config.toml
tie_word_embeddings = false
init = "orth"
decay_fraction = 0.426
decay_shape = "linear"
Each number is 128 + 24 x the weight over the matrix's rms, rounded and kept within 0 to 255. Layers, rows and columns count from 0.

# layer 2 attention key, 96x96, rms 0.223, rows 35-63, columns 0-95
[[126 165 128 124 138 195 164  84 142 131 108 114 138 132 125 110 132 114 107 132 128 179 123  76  73 120 114 141 107 130 118 118  72  61 149 142 108  77 131 106 146 161 129 104 129 110 131 134  93 115 104 177 118 110 141 141 101 116 162 151 110 102 129 128 154 106 124 122 105 132 124 106 107 143 133 148 122 132  96 102 200 125 112 130 137 173  94 183 197 118 135 137 121 157 147 164]
 [123 148 109 118 121 147 153 109  95 146 134  99 138 110 110 149 139 105 110 129 109 153 141 107  88 134 143 134 116 136 110 129 104  62 134 109 112 117 153 115 141  99 152 145 129 151 134 115 111 100 162 195 132 137 157 125 130 114 134 125 101 132 135 122 132 125 137 154 112 125 151 107 117  99 155 150 115 139  93 122 163 124 117 156 127 154 115 140 158 122  87 137 118 116 146 130]
 [107 150 162 130 150 158 155 127 129 135 106  99 158 140 118 129 142 135 110 114 135 158 130 104 115 117  86 115 148 128 152 141 111 118 160 128 141  83 111 154 166 165  97 124 128  91 114 116 116 118 100 131 134 132 103 135 104 120 149 147 143 106 135 157 143  85 163 100  85 150 135 177 118 181 122  83 104 144 134 142 127 119 133 109 125 143 124 158  79 155  80 146 118 125 118 161]
 [132 156 126 112 146 145 141 162 113  89 142 161 138 106 180 158 149 136 130 138 121 122 104 126 129 116 104 155 122 158 134  75 121 109 119  95 137 141 135 129 126 141 126 156 132 109 169 165 140 147 101 115 158 115 129 139 180 133 111 137  90 148 138 155 139 133  89 155 105 116 122 130 138 101 119 126 120 137 127 122 127 147 145 109 141  95  76 123 105 124 188 151 132 114 135  88]
 [121 132 143 120 126 145 109 122 148 136 113 100  86 123 136 124 129 159 124 138 122  85 108 124 184 137 117 123  68 107 120 123 127 113 148 124 124 137 112 118 184 131 158  81 168 103 147 125 125 110 172 135 139 104 106 197 127 114 110 137 143  99 129 125 148 131 111 107 164  74 114 130 104 111 122 189 118 131 118 124 141 122 159 160 127 154 120 139 147 104 139 136 116 171 114 130]
 [127 131 110 135 103 130 121 157 120 115 129 146 144 143 118 147 119 138 153 171 137 124 106 145 161 154 120 116 118 146 117 148  93 118 111 121 129 125 122  86 166 135 131 118 200  79 120 108  85 137 124 114  92  75 122 118 120 141 150 164 129 165 106 139 125 140  90 148 148 142 108 116  97 155 153 132 123 131 150 121 162 116 146 105 152 166  71 123 143 128 133  89 166 150 148  96]
 [156 130 158 160 140 135  94 106 137 126  89  99 116 169 163 135 115 139 113 139 137 136 106 103 123 108 132 171 105 140 139 113 102 105 122 132  85 144 106 126 122 154 132  82 150 146 137 153  74 132 134 104 176 132 132 112 133  99  87 129 137 131  99 140 168 136 162 135 137 112 120 160  87 133 139 135 137 138 124 153 109 154 103 126 161  86 154 154 114 131 151 118 131 107 119 140]
 [109 137 130 147 129 136 124  88  87 106 140 122 118 139 122 142 173 107 179 210 125 122 108 127 118 125 137 100 119 161 124 121 134 135 123 111 129 100 118 128 132 130 114 121 114 117 126  88 111 112 128 130 129 132 118 140 113 129 105 136 114 160 173 129 137 102 123 137 106 136 127 136 187 139 132 101 110 164 139 130 129 126 148 115 151 168 130 107 168 110 110 143 129 131 133  85]
 [143 135 113 118 129 150 148 135  99 126 138 133 149 139 124 124 116 133 108 102 127 126 124 169 138 112 120 113 136 143 132 100 159 115 117 146 125 103 135 128 135  70 160 122 110 129 164 108 140 137 121 119 139 126 141 145 144 126 103 110 108  83 129 157 141 132 129 116 141 135 147 107 159 106 120 102 112 131 115 128 117 150 141 112 115 135 143 148 124  95 151 158  87 129 135 141]
 [181 125  72 154 123 163 113  86 135 106 108 135 141 130 112 129 131 104 162 117 119 137 115 105 107 112 122 146 124 101 111 136 124 163 157  87 144 129 108  98 130 132 146  94 136 150 108 135  77 130 140 118 112 112 146 148 122 132 160 126 186 101 132  89 115  95 180 143 163 137 133 108 113 158 108 130 170  96 151  84 164 157 130 122 133 120 122 125 153 122 143  96 129 130 107 181]
 [ 71  84 164 113 162 129 143 129  98 128 175 129 101 139 123 102 116  86 116 140 139 150  97 136 130 138 136 144 165 140  85 137 153 139 173 130 126 115 167 140 153 116 116 103  93 119 121 130 136  98 149 117 147 112 115 122 139 114 123 142 116 105 127 102 102 124 140 143 158 104  89 139 140 120 121 135 141 140 148 157 134 168 151 116 119 171 152 120 142 124 128 109 142 121 119 139]
 [142 113 124 165 141 100 133 114 155 115  72 120 144 118 111 178 172 155 118 134 121 117 113 134 111 133 144 165 103 139  98 138  78  83 115 157 137 165 117 118 146 124 123 101 167 120 129 101 121 109 108 132  98 133 151 122  87 163 139 111 101 167 148 114 124 167 113 121 125 129 121 158 110  97 144 131 122 124 118 138 124 132 135 137 138 157 148 125 102 129 113 105 133 150 134 113]
 [124 105  86 115 132 115 127 110 175 137 158 151 120 146 136 145 111 106 153 135 136 115 135 107 123 121 143  82 133 149 122 156 129 132 129 111 105 154 117 162 117 139 112 145 159 147 118 152 108 150 134 116 118 132 139  99 122 125 104 149 170 110 124 111 143 148 132 160 133 123 115 131 140 137  87 160 133 144 131  82 123 152 114 144 117  96 113 128 146 114 138  89 128 162 144 122]
 [141  76 126 122 146 108 121 130 151 107 123 145 150 168 130 124 127 154 133 126 138 118 151 168 169 129 159 105 127 126 119 134 137 180 126 110 131 151 120 138 118 148 119 150 119 106 106 129 116 149 132  98 106 144  99 127 145 169 148 110 107 138  95 141 139 154 108  96 158 144  91 159 141 169 134  98  95 126 158 108  96 141 166 108 163 108 130  66  93 124 121 144 131 122 143 121]
 [126 138 153 100 133 217 156 114  92 137  84  96 101 121 108 106 128 104 119  99 138 144 106 110  86 122 108 159 138 165 152 137  82  64 140 122 141 113 171 163 150 115 166 103 122 130 145 115  90 125  85 174 132  87 172 126 126 112 124 114 116 152 121 139 101 144 144 187  94 163 146  57  99 112 128 165 106 125 111 146 138 137  67 122 137 168 137 201 169 112 113 145 142  97 156 176]
 [135 150 118 106 119 181 125 134 114 127 133 137 123 108  92 101 107 105 140  92 104 145 113 131 106 104 126 117 134 143 145 123 143 137 136 141 131 131 171 142  80 108 140 134 109 144 142 131 125 104 107 172 140 136 166 128 135 115  93 117 121 151 148 141 116 108 119 189 154 148 158  90 113 110 129 118 125 125 110 136 137 143 112 164 125 128 117 145 124 118 108  96 118 132 138 131]
 [128 132 110 140 125 121 160 110 104 143 154 113 123 141 127 124 104 105  97 139 134 158 136 114 110  89 131  92 117 118 130 108 151 118 127 100 126 108 162 132 105  96 152 128 118 117 110 148 107 122 120 167 126 160 121 165  92 121 145 121 136 113 121 169 146 150 144 173 158 154 168 128 119 120 126  97 106 105 117 103 144 114 141 139 113 147 119 134 139 101 149 116 131 134 160 149]
 [103 116 106 118 122 158 141 120 124 104 133 136 119 144 127 146 129 154 158 135 148 132 142 134 136  98 122 118 118 106 129 120 115 176 110 108 115 138 125 126 106 108 135 147 128 104 138 102 117 130 152  96 153 119  98  91 159 129 141 109 144 106 166 125 137 146 113 102 153 144 130  97 153 148 147 105 105 152 116 124 133 152 110  94 125 121 122 129 118 109 130 127 150 112 147 158]
 [124 175 110 118 110 188 210  72  65 117 143 110 125 147 146 110 130  97 120 143 157 164 147  81  86  86 102 107 165 104 131 134 105  52 169 121  94  83 137 162 162 140 131 147 128 150 108 133  94 147 124 175  99  95 133 147 120 119 171 131 123 129 133 145 131 102 135 141  66 191 168 115 109 196 129 147  90 145 106  89 127  93  91 112 102 134 109 194 185 112 116 122 156 136 179 135]
 [ 86 129 183 103 123 136 141 122 178 120 102 143 122 126 117 140 132 160 124 115 168 109  99 113  97 167 126 156 141 146 139 102 106 135 113 157 153  97 140 110 130 129 158  90 128 134 110 133 102 132 111 130 172 101 113 125 107 108 137 140 118  90 121 148 165 138 121 124 127 121  98 112 107 127 115 154 131 189 133 101 159 144 128 105 139 153 119 142 184 151 104 146 124 140 136 124]
 [123 141 160 142 145 147 154 118 135 129 138 121 154 138 103 134 132 117 127 107  99 173 137 154 144 165 117  91  90  99 164 127 158 136 129 152  99 134 127 115 116  98 146 130 178  98 144 122 136 133 116 152  87 139 156 126 125 148 118 130 119 118  89 118 121 144 167 146 100  87 135  78 139 116 100 104  71 116 121 143 116 158 123 137 144 125 120 134 103 125  80 135 135 121 118 138]
 [164 148 143 140 123 133 109 106  89 107 114 154 170  99 178 109 106 130 134 104  97 164 147 148 117 139  95 138 120 137  88 122 149  94 107 184  79 137 115 149 154 151  83 146 106 155 170 167 106 109 143 109 140 139 135 166 108 135  91 123  92 148  95 150 151 161  97 135  95 127 129 112  97 105 141 127 123  99 136 106  89 126 129 128 134 120 109 140 144 142 130 123 136 138 154 138]
 [132 158 101 160 173  96 121 118 119 131 131 105 151 136 176 133 132 110 148 129 116 143  96 117 151 160  99 169 186 128 102 124 159 142 144 111 109 146 121 152  85 164 115 162 121 136  98 165 135 120 123 130 110  91 187 123 152 111 140 148 117 129 164 152  78 151 155 117  82 156 130 115 139 128  85 144 132  93 109 107  93 131  96 158 125  89 113 123 133 113  84  80 145 108 136 190]
 [154 124 106 120  93 173  92 173 149 115 126 127 162 103 117 116  92 130 116  97 118 149 130 109 107 155 124 133 127 169 165 147 112 121  88 125 115 104 137 154 142 126  87 154 148 121 136 126 117 118  99 140 149 154  81 139 124 116 163 136 161  76 129 129 138 121 113 161 106  97 140 111 112  93 168 159 129 110 154 131 169 154 125  96 130 157 132 118  91 113 128 158 129 147 127 107]
 [ 89 101 132 125  92 142 125 149 121 144 132 117 123 135 102 147 122 125 132 116  99 127 161 125 112 154 128 131 142 170 162 157 139 135 146 142 125 129 125  96 105 132 121 153 159 102 145 130  98 140 126  93 130 156  99  60 123 120 145  98 126 127 124 137 143 125 175 131 127 126 163 117 156 145 122  72 163 151 111 138 133 111  97  96 153 129 127 128  79 189 129 151 140 127 180 103]
 [158 146 160 158  89 118 135 140  59 141 117 145 130 167 151  98 112  95 149 161 116 113 118 101 111 157 131  78  96 145 139 162 133 125 115  84 113 132 139 138 111 102 125  76 150 143 133 132 131 131 119 108 137 141 142 119 110 139 117 134 111 141 123 115 108 138 124 187 143 153 185 142 116 153 134 101 137 151 122 125 126 109 180 124 124 124 138 110 151 115 147 117 143 145 131  77]
 [152 132  97 137 108 108 124 140 149 128 131 100 138 143 148  91 120 125 129 135 146 119 131 123 136  88 136 119 210 135 161 117 142 121 145 101 147 161 125 107 106 116 107 148 142 124 110  82 146 139 117 128  91 177 131 121 131 107 127 126 120 113 110 133 142 108 170 137  96 132 128 106 117 121 132 121 150  96 153 109 123 130 136 119 134 124 168 124 101 113 131 140 112 137 133 113]
 [138 134 163 148 147 105 134 136 114 117 138 121 118 113 153  99 129 127 125 109 119 119 160  90 152 110 147 152 143 135 159 122 108 143 125 135 115 146 125 137 134 155  96 138  88 140 107 154 134 115 101 130 111 133 127  89 109 129 163 161 114 142 125  99 128 143 131 114 124 116 138 151 126 171 124 133 144 135 161 118 136  97 156 129 129 144 114 105 119 178 118 109 151 118 128 113]
 [172 120 137 105 132 132 121 121 128 141 122 111 137 146 119 103 125 121 122  89 125  89  76 142 147 111 158 124 137 138 110 153  94 126 145 126 138  98 111 163 161 165 154 134 105 138 127 101 128 121 147 128 142 102 137 154 156 173 108 118 142 103 152  91 106  69  97  86 125 113 125 112 159 146 126 203 123 111 117 176 172 112 119 136  62 118 179 112 167 144 128 145 143 146 130 113]]
# layer 2 attention query, 96x96, rms 0.231, rows 36-63, columns 0-95
[[148 178 116 114 127 172 151 100 136 140 134 101  89 137 128 107  77 114 142 135 182 140 131  58  90 104  71 145 155  88 185 151  82 119 152 104 121  91  97 169 102 184 108  99 127 131 114 144  83 145 131 146 135  74 144  98 135  90 139 162 147 106 124 138 116  85 115 107 141 190 119  86  96 203 149 126 135  86 145  79 196 114  68 129  83 118  94 200 166 116 112 106 109 135 166 146]
 [112 158 129 112 116 145 131 134 176 136 119 145 109 124 170 120  90 115 174 128 149 118 110 138  95 118 123 159 140 131 149 144 113 120 140 101 144 114  95  95  96 143 121 110 108 174  96 114 116 151 127 118 121 122 134 114 128 118 152 134 129  82 143 140 132 112 158 119 116 137 106  97 118 134 135 131 139 130 131 108 167 141 157 121  62 110 126 158 194 116 146 125 159 139 139 116]
 [122 126 139 142  92 128  97  85 106 145 111 120 124 121 127  95 115 146 138 155 141 129 134 116 147 141 143 134  84 131 145 139 166 127 108 118  97 159 125 114 144  92 115 151 116 114 143 115 118 128 158 133 100 158 151 129 112 118 158  97 130 146 140 134 148 116 124 136 137 139 138 134 117 159 130 118 146 145 153 113 121 148 104 134  95 118 122 104  93 140 150 125  94 144  72 131]
 [108  88 122 141 138 130 133 115 131 121 136 150 100 116 141 131  97  93 107 133 138 144 115 139  97  88 136  80 133 145  96 140  86 116 109  87 102 155 146 131 124 128 190 141 165 123 134 135 160 148 165 141 123 145 126 114 144 123 123 147  86 144 122 127 123 160 119 109 120 135  86 121 121 138  90  94 137 110 112 159 126  73 127  93 105 135 108 133 164 130 123 105 142 143 117  95]
 [159 146 131 117 158 148 153 150 132 112 116 152 107  85 105 149 126  86 122 134 121 106 134 156  93 129 135 100 128 123 132 128 139 111 145 141  92 140 114 137 117 149 155 129 122 123 133 108 167 123 151 124 128 129 140 116 129 134 141 128 142 109 109 160 116 102 121 122 126 125 136 148 138 121 101 122 103 123 111 141 146 137 107 124  89 119 138 128 143 107 165 135 109 115  97 115]
 [ 91 135 163 141 118 151 117 146 126 131 178 182 118  94 146 165 122 121 128 126 142 126 142 123 127 137  76  97 186  88 122 170 124 156 104 123 157 126 127 101 123  94  98 139 125 124 125 115 159 105 113 136 104 140 126 115  75 151 139 183 132 139 153 134 108 105 148 115 123 166 147 131 136 125 113 114 136 125  93 118 178 139 144  86 122 174  91 134 137 162 136 137 137 153 107 136]
 [144 133 140  94 109 112 134 142 172 133 155 107 125 119 100 112 105 111 114 105 147 153 129 148 160 127 101 170 118 127 111 155 150 136 126 148 124 121 104 150 103 124 124 132  95 142 129 111  99 157 152 132 134 129 111 114 114 118 123 139 136  89 105 141 138 121 164  82 151 151 114 147  93 127 118 107 153 130 148  99 144  89 118 124 103 115 134 152  93 130 139 143 114 119 160 129]
 [132 124 157 176 108 139 108 104  67 167 163 135 123 160 145 113 138 136 133 129 123 161 103 116 136 122 133 148  92 135  95  92 146 111 135 167 143 181 128 148 144 120 125 162 143 106 136 151 145 118 130 102 127 164 146 149 111 153  93 114 129 191 129 134 141 163  86 129  74 110 146 111 121 128 139 137 145 135 131 140  90  96 112 154 147 127 151 106  91 144 122 109 126 115 107  91]
 [ 97 142 120  93 129 153 139 156 143 136 167 137  99 112 130 137 135  93  89 131 105 106 128 149 107 141 139 104 133 126 133 135 110 112 118 146 148 131 122 139 135 107 152 138 146 154  98 143 165  42 148 130 125 115 118 108 112 118  95 146 114  92 147 161 151 139  84  93  93  88 118 145 130 113 126 156  95 134 134 132 136  94 150 162 124 163 103 143 175 168 135 154 120 123 124  80]
 [162 152  96  90 109 121 126  93 147 152 146 159 159 113 103 152 138 105 141 169 142  95 132 158 133 140  89 154 101 148 116 106 127 113 116 145 115 119 121 121 138 136 103 160 157 112  90 114 124 111 131 123 104 131 152 148 131 145  83 120 117 118 114 101 121 148 137 137 122 133 143 119 158 135 170 131 132 131 117 123  71 132 100  93 134 120 166 114 133 176 117 135 153 121 175 156]
 [128 151 142 128 117 127 107 161 126 147 132 144 115 129 137 101  93 119 131  83 129 135 155 128 148  98 107  86 138 139 162 116 102 172 119 118 119 104 132 164 114 150 102 108 142  93 180 135 138 142 124 130 173 130 168 139 148  93 146 104 158 119 109 146 120 103 116 137 133 142 125 132 118 153  92 115 104 149 140 149 108 122 100 100 149 108 137 155 112 157 156  96 118  96  98 132]
 [120 132  95  65 168 112 141 158 144 103  92 114 164 105 153 140 153 125 124 157 105 120 114 125 119 140 117 111 101 134 126 162 139 130 120 115 133 127 122 109 121 112 157 121 126 124  92 101 140 112 133 146  89 105 117 129  95 114 141 135  82 164 138 135 127  99 162 149 144 103 116 173 153 117 121 134 112 129 123 180 155 115 109 172 131 158  91 132 142  86 124 158 150 125 132 124]
 [ 95 150 124 110  83  85  54 145 199 128 162 140 103  63 148 139  75 132 159  79  97 121 110  93 119 113 126 131 136 190 178 133 131 167 104  75 163 155 147 119  75 128  97 109 142 130 226 157 175 142 155 119 201 109 127 126 142 142 102 121  93 137 162 100  99 142 175  83 192 151  73  47 115 148  77  37 182  52 160 175 160 198 128 104 102  94 124 149 127 157 141  58 118 119 102 147]
 [130 117 127 140 149 158 166 142  96 136 138 148 121 171 118 117 122 120 117 160 129 105 162 118 134 136 130 141 144  88 113 146 138 118 132 134  74  99 113 124 132 131 135 129  98 149  93 123 112 132  99 124  90 134 109 137 116 164 141 156 151 128 115 161 106 129 126 138  77 135 182 160 157 144 178 150  84 134 117 106 128  88 121 111 118 114  94 132 112 129 141 169 101 108 151  94]
 [146 107 129 113 147 139 155 125 119 146 111 137 125 187 152 108 149 154 122 156 141  99 140 139 135 165 135 130 128 120 105 110 155 123 130 135  97 139 117 139 128 138 127 141 130 118 118  97 126 128 117 109  78 151  89 155 127 121 124 122 119 162 136 126 132 160 125 168 107 108 147 163 185 108 184 163 112 124 125 108 113  72 134 133 127 127 132 103  69 101 165 171 108 136 123 124]
 [150 127 130 158 160 126 184  94 105 137 136 122 152 134 127 134 131 136 135 159 149 130 123 153 131 129 122 103 128 107 121 135 139 105 144 155 118 127 134 119 130 132 140 103 112 132 101 133 115  98 103 137 102 139 118 125 138 134 122 124 144 139 102 116 147 145  83 158  59 128 147 140 139 134 152 156 111 142 108 132  80 106 123 146 157 166 119 124 104 121 141 165 146 149 139 113]
 [116 122 145 145 150 128 161 146 110 127 133 147 154 152 137 120 138 108 126 145 137 139 132 146 144 162 128 124 146  98  93 142 159 102 138 171 100 153 115  80 130  92 148 145  71 142  87 119 147 136  79 105  95 163  88 146  84 149 118 147 120 128  88 158 122 123 125 143  98 101 167 164 149 113 156 163  93 133  93 130 139 104 145 120 144 145 114  98 130 139 150 174 131 114 137  99]
 [124 161 143 159 184 142 198 126 113 124 113  93 138 139 105 131 167  94 109 152 172 172 135 122 141 113  84 129 188  87 111 184 135  87 170 121  83  93 115 129 134 123 126  95  63 144  91 131  81 112  62 154  85  94 122 127 104 136 159 169 148 120  97 164 116  87 157 136  68 166 171 118 134 166 130 121  94 137 114  93 150 135 114 135 103 141  87 157 136 143  92 150 153 107 203 142]
 [166 115 132  90 145 117 113 137 153 107 141 118 103 121 123 133 136 136 101 136 132 127 147 144 165 128 144 128 136 128 124 156 124 119 126  99 126 147 125 125 159 113 118 126 110 126 155 138 141 147 127 107 101 101 141 154 138 133 114 136 172 155 109 111  99 101 128  96 122 117 123 125 139 150  82 141 131  79 101 150 136 132 132 108 120 123 127 124 154 167  97 162 104 123 151 131]
 [165 157 131 110 128 149 122 139 100 145 113 143 109 128 152 129 111 147 125 118 131 103 140 123  59 134 139 128 137 136 112 104 116  91 134 108 151 146  98 167 133 158 162 122 157  96 119 101 153 133 124 118 175 143  92 118 146  88  96 140 156 147 162 121 145 127 115 138 154 143 103 134 130 128 102 132 128 106 145 140 129 106 116 150 111 141 155 142 128 143 173  79 104 110  77 115]
 [104 151 128 162 113 116 118 146 131 140 145 123 142 150  68 154 171 114 141 115 132 124 131 105 110 131 123 139 119 134 149 115 162 133 145  74 120 109 159 102 130 112 125 126 163  89 115  92 153 121 127 130 130 143 141 130 122 136 137 159 131 159 136 127  96 108 164 141 155 161 127 122 148 120 122 115 126 162 111 124 155 167 132 117  97 118 128 108  53 147 146  92 119  94 132 139]
 [118 123 158 109 142 152 117 143 158 152  89 119 102 110 116 131 149 143 122 147 120 105 144 142 106 123 125 151 131 139 153 141 142 106 115 135 153 118 136 106 141 117  92 141 121 130 121 120  97 115 109 112 123 134 133  86 111 111 162 133 149 144 113 144 162 117 160 146 113 112 111 143 130 118 153 139  98 172 168 149 119 124 156 145 119 104 119 125 114 108 109 127  92 102 157 144]
 [101 157 112 114 129 142 136 116  95 120 137 119 123 133 113 135 153 124 185 125 122 127 127 140 110 118 149 111 107  99 167 128 132 140 134 106 142 114 105 132 152 122 172 139 147 102 122 112 141 108 119 121 135 108 148 114 123 162  93  84 156 149 160  59 105 134 146 131 127 146 152 130 103 136 129 115 153 108 162 127 137 121 119 138 143 141 132 117 122 155 151 142  93  97 134 191]
 [144 171 115 134 127  84 143 149 152 117 137 150 141 126 120 132 104  93 163 129 137 136 128  99 143 148 132 117 133  53 100 163 159 139 123 134 125 109 139 130 129 128 120 118 117 146 130 106 139 147 130 136 108 134 135 145  93 138  97 143 156 103 121 108  87  96 119 134 131 177 144 122 135 106 180 151  76  86 108  94 174 131 120 149 114 116 118 121 151  83 129 147 152 140 110 130]
 [109 122 130 137 139 101 127 124 123 115 163 131 131 145  98 186 111 119 120 144 152 141 112 145 115 122 137 139 152 115 148  92 150 136 133 136 138 137  91 146 109 109 136 130 130 103 128  97 128  85 176 139 110 146 135 132 117 123 123 134 132 125 118  80 151 132 132 155 118 122 114 104 118 148 153 139 132 113 152 131  91 120 104 147 161 157 148 118  80 118 158 126 113 108 111 146]
 [154 105 144 128 114 113 139 120 113 154  96 125 148 116  98 117 139 146 105 110 124 132 121 141 162 148 143  99 128  83 134 153 118 138 101 163 171  96 100 167 147 138 136 127  93 107 144 179 132  76  96 115 129 111 119  95 117 114 157  86 127 106 136 126 120 127  85 117  98 115 147 137 112 122 157 129 149 136 147 155 141 131  88 137 140 137 123 128 179 116 112 139 140 107 117 144]
 [105  90 113 111 165 121 144 110 156 103 110 139 150 136 108 136 139 129 125 150 147 109 119 116 121 156 120 144 143  92 148 156 142 135 141  97 131  89 127 109  94 150 113 105 131 181  86 149 120 124 126 124  89 105 135 117 128 143 137 103 123  58 105 132 148 102 142 178 151 158 147 126 145 132 121  79 114 117 103 133 136 199 148 116 115 112 137 137 143 110 132 140 141 155 161 168]
 [ 72 111 111 136 138 140 132 168 124 165 156  95 114 126 114 111 136 157 156 155 126 135 139 171 147 113 127 166 159 148 119 101 125 135 132 137 102 132 144 148 125 140  88 114 117 127 139 174 104  87  96 123 143 133 116 120 120 126 106 136 123 150 124 154 142 170 155 129 101 139 133 127 100 105 117  69 118 155 135 114  98  98 153  97 138 123 140 141 134  99 102 124 143 108 154 136]]
# layer 2 attention value, 96x96, rms 0.227, rows 32-39, columns 0-95
[[100 131  85 115  68 118 144 118 133 111 126 135 165 138 131  75 129 114  97 114 132 161 134 156 109 149 159 122 119 124 139 111 151 108 133 105 138 142 124 126 138 150 104 161 124 144 107 147 156 158 157 153 145 168 139 128 156 110 132 157 118  73 134 117 143 141  80 140  97 108 127 115 132 127 174 134 133 148  91 115 161 124 139 171  87 133 122  97 134 105 132  79  90 137 112 125]
 [112 170  88 138  63 100 137 115 110 130 187 108 146 168 112 121 133 114 132 124 116 137 129 177 124 124 116 110 102 135 164 144 162  96 127 123 102 163 113 101 157  72 173 149 142  62 125 105 146 113 124 129 103 140 165 142 109 129 128 175 121 142  95 133 120 111 136 126 126  91 169 140 156 107 148  92 137 169 116 106 123 171 140 133 111 141 109 106 131 123 154 163  77 129 143 148]
 [153 136 158 122 132 143 127 120 112 113 108 114 140 134 101 149 109  94 167 116 156 122  70 140 139 135 129 145 116  83 151 183 153 139 122 119 142 115 137 119 146 156 125 117 115 115 153 137 181 102 145 130 126 146 125 158  98 139 107 164 141 158 152 141 127 138 113 129  92 173  98 116  99 105 166 165  99 111 121  98 106 177 126 133 110 144 154 121  97 144  99 100 131 127 112  86]
 [176  91 125 161  89 127 136 105 145 119  95 103 124 168 123 155 100 124 164 168 165 122 153 118 111  87 128 119 113  84 149 161 124 129 133  63  97 142 141  88  93  58 147 146 119 100 109 124 123 108 150 126 118 120 176 127 129 153 150 127 139 130 144 132 161 139 167 122 168 103 120 134 109 154 119 133 156 155 128 130 120 119 170 194 146 116 108 125  89 106  89 185 145 143  79 188]
 [ 93 126 113 160 106 117 141  96 136 149 137 131 141 120 206 144 141 158 153 175 178 139 153 123 133 111 172  85 127 114 133 122 104 120 139 135 125 125  88 127 119 154 152 141 133 131 123 103 112 136 131 124 110 140 141 168 122 142 122 157 141 133 133 120 126 108  97  86  94 121 121 146 108 148 114 161 140 124 137 118 155  88 134 124 111 147 135 103 145 109 118 180 112 111  83 119]
 [134 152 136 129  68 150 120 141 171 122 100 118 170 132 142 147 110 117 162 139 115 143 171 100 117 115 142  97 119 153 139 130 113 118 148 129 150 101 137 154 132 130 130 172 135 115 165 113 103 155 104 111 126  93 130 116 142 122 115 118 184 142 122  96 144  75 158  87 131 114 122 105 112  89 108 124 160 185 157 124 170 113 127 123  88 105 108 132 155 120 154 195 113 115 149 129]
 [131 146 142 116 115 121 147 128 141 136 123 118 148 129 108 120 159 147 142 112  97 150 123 152 165 117 137 116 106 113  81 118 122 102 113 132 131 138 131 144 163  76 152  86 180 128 169  98 116 137 104 118 121  77 139 114 121 132 114 105 111 170  94 123 149 109 143 113 141 130 169 137 116 108  85  87 128 125 102 160 108 115  99 156 170 116 169 135 144 115 152 173 143 134 144 111]
 [ 99 118 131  65 158 127 149 130 120 121 159 101 129 108  99  90 100 140  82 122 128 116 118 151 123 152 148 155 153 143 102 112 142 126 146 102 156 123 141 142 140 175  82 113 136 165 164 153 152 107 177 147 118 136  93 102 124 101 124 107  87 108 109 121 127 144 154 136 124 146 153  90 113 123 144 138 133 110  97 131 132 136 120 166 139 150 161 110  89 159 155  92 102  95 110 153]]
# layer 2 attention output (transposed), 96x96, rms 0.213, rows 32-38, columns 0-95
[[135 131 104 134 160 133 170 163 124 145 144 186 119 136 104 136 132  90 119 133 123 128 126 177 130 154 138 112 122 104 104 113 132 101 121 127 135 127 128 107 116 109  78 177 143 169 117 145 148 105 171  86 166 131 162 132 159 102 146 187 119 119 129 124 133 161 149 146  90 115 127 101 159 110 182  87 104 106  86 143 150  90 108 125 102 124  86 112  95 106 137 144  92 144 108 116]
 [112 143 143 144 146 124 113 175 142 130 169 128 125 141 122 113 159 122 158 124 150 133 130 190 141 138 113 112 160  85 166 131 139  82 145 148 122  93  99  85 153  98 120 125 111 157 102 125 119 138 142  85 138 138 143 134 141 129 110 165 123 118 116 145 119 101 137 114  77 115 137  99 160  69 174  69 128 137  71 148 160 178 152  81 100  98 112  98 178  90 114 172  92 158 166 142]
 [164 125 141 144 191 118 122 159  88 114 153 141 132 146 129 145  82 119 121 153 131  97 108 124 125  85 126 137 104  78 136 134 137 120 116 137 114  89 137 133  88 148 127 161 125 108 143  83 133 136 173 175 148 150 125  85 173 116 118 152 132 129  91  96 156 129 132 132 132 125 116  89 118 101 144 119 143 147 130 105 157 181 119 129 128 106 148 105 143 133 138 111 123 153  77 141]
 [ 89 127 113 151 103 146 153 171 143  88  76 127 113 129 125 118 166 119 118 180 166  89 160 128 118 139  97  97 153 121 148 147  82 133  88 112 105 136 122  68 166 109 121 159  97 114 121  98  97 168  96 149 116 150 177 152 123 139  96 120 147  96 165 165 129 158 156 197 112 126 118 145 137 141 148 133 130 155 160 112 121 156 138  95 123 132  96 119 119  46 155  93 115 161 102 160]
 [126 164 111 134 125 139 100 112 158 153 153 125 137 145 154 132 114 134 132 162 138 114 139 135 155 109 105 108 116 128 140 155 129 100 139 115 123 121 110 142  95 136 107 134 151 101 107 116 149 128 151 119  97 146 150  77 146 118  93 153 134  98  94 130  90 171 116 151  76  83 131 103 161 163 130 138 149 145 114 111 142 109 117  94 174  97 102 157 116  84 144 163 117 138 132 140]
 [ 81 155 167 110  50 132 106 106 184 127  67 128 159 114 147  81 131 150 129 157 124 116 184 147  98 190 137 132 110 122 108 110 137 122 132  78 166 105 131 143 141 135 122 137 169 107 104 133 148 113 132 102 114  93 119 117 119 136 126 112 170 115  96 117 102 116 124 121 121  87  96 128 132 142 128 195 108 163 145 112 115 119 134 116 120 131 129 149 156 154 136 149 115 149 149 141]
 [141 135 144  79 127 162 102  94 151 139 101  89 130 131 136  94 147 167 132 149 126 162 119 128 135 146 119 132 172  83 100 137 134 147 106 131 158 114 127 142 171 113 122 100 121 138 133 120 119 127 105 129 100 117  89 153 137 151 127 107 140  95 109 116 133  80 125 157 112 129 156 141 134  87  94 151 154 100  79 155 168 135 158 159 125 126 123  80 157 112 115 184 130 149 167 138]]